From a checkpoint of a small transformer trained on Wikipedia: biases.
Each number is 500 + 50 x the weight over its row's rms, rounded and kept within 0 to 999. Layers, rows and columns count from 0. Numbers have three digits each. The size before them is the row's rms in percent of the matrix's.

# layer 5 MLP down, 128x384, rms 0.106, rows 100-127, columns 320-383
085:500529493488566568453466531592495531465523544497523541617516576604601494499501566485494603572569541532469483573359585556487556592616629455645553521561512575487508556547475494555496539445525498
107:482515501529385497530596454588360562452498555527480533573479522589521568430615534548484485495560508419505433557501492547595545486537549450544417501414609491439512483471529484451496520475417495
110:473480516512342469475467476492491539541559452477505613566453503508504411524512479490516509550439550486541542542446503469511469485507475516511481573538511502447438489523507477422455526437564578
093:472486543505534453556535446471498466486481531437453486555474468551569611559524552446491523553538542517513461495594499523472534521431483417494556435504468473528510490551493488429529535435498477
080:557531530466461521460602496472378539401541599422419503494589510508479495474451483502493494445541464501465460602500506518511449515497518432408483445462526492529468530638522437443504505449542528
083:653587493466478547477531507509347525500526506518403420539556465570530617527538558485502612594538435554447519533572516509459462648508462585524495502524533489497520516452508527447536496517467572
076:503561550464639548476562464477451572456512548576499519534455509482512539445539462412376584508533441547500467569453506551507410465527512489505441519430518520502505525591502480495471399477472491
106:550579498440430493525449500428522441480498527430502429474514506522417516528440539566464444448543560582501366476557423434504534521514523526477544397554545452518550504463520521598525572499475368
106:405374515491525573534553532473444527467445490469487480503572556524533532575562616463539459501631406509517568410524551505523513522601600471597543497495399555543485540557574463517573489543529522
102:458428501479457449430368523502435522459461458480460600506492514531501502439555424531502567513443524488516497565562460441547455548521505570452480442408522500485449580458485601531430581462534611
127:472521516497445522478500494505569587483536493452470532528510511545471462477555460429494467494357570490471340574485513511596488493553518526486485559543513525441484502476538557597467561474539593
101:584507574496461488646423506527555421541555500569529437476560512488450469425561558473482512448510559499462413521564494456616466523514540421524491524562524577439513502461509537490405595375567531
092:426416531477535489452468500475449450407588483472526480533490474553462473476437472449527493500555543488490529479420479575514527451509496608466424520482411496562509530530525474502520498597521432
114:486501574503467520538437543462481577526429492541482484493519516532555465599510527620513567467470475542517376527535526537555549522504549494489470488528498494542480461498476617567561424522479508
092:551539468516303498577482501567486495519463546528466619410495510393465470554514511468536453518440491464488512386537524430513545533418483481450533541465565414473487534480550561486479422469545437
105:426515482494475530509625455425463425526541496477520531481477456504520596484471503524487451568482538546537474435542392451455448437486419537508433472493541430488486564519502433483489509469427504
093:607531517465523408501508498554547484539587406578509511666549476493499527548504427474478465432446508470535547523470452377468473478522503484527519509531613498436512459490505526508480433508485533
083:566478490480415484486590486558480524458538496574457399510438573492563489559554514452428482513521532520569512462516528464509495473580591590659458510539515552472503485491509495503489550516525490
083:577626514501508483504557527486617299547443476405468517452559497484472571408431405522553607559509517552428438476464485494428474483467457556485580516514516497463510511468536538524551509487466499
155:463572472514455516481471498491553532503536563567489371463517472488518425534506484517472468501411488546436394454510479543460508478478461587551469460517505495512516553349535486476436520489490483
097:503419482435463542399550543534488498546548561441463457507558557504541445541499473497546598488362425499470516468575474501527512452520489491476571486406607570523484460431576559569401535427543568
112:546485542463572440487539494450483524502590512473561528425531516491537472471522423454503489506492462512523594522506476501461564475475464493544510546477487459506468451515542500471483471456456444
119:579455503479524493509486476489541527470476564559544505485537500437424535495444592493529512492514534447475430537428473538479536571459480472522562503435449492525597472513442582412539453481468474
121:435489515464548503591474518489552468497516404556560589547517506491470503407431565429501483449464522448462461549431520564503516464497500529563537469479520475502521497519484486402547495503457424
102:497440509460517525527516491575566435473475484430476412538464506435466567484402485517507564523442540507469493521430504386449464458525495499486510500545513491520489418508529540517377497468513472
119:380449480480384470480517507481464565477463446523482516547532493546651508499532468413489518516393451529522418561525498519478492406528572467528417423421557528413456416519512563502421408458598496
103:543453484526465614546487516535470500445518501527467507560477497475472459476504496592512582515574441492524493409436562420370395446544523545537559494489519475532480535536509501526598532489409522
101:489395518536573421463502481505423527497461488508540388419494451540507434599409473566470493450485491503509483436539435544471455425423469460446576464488484433491504541457521443436547500482459528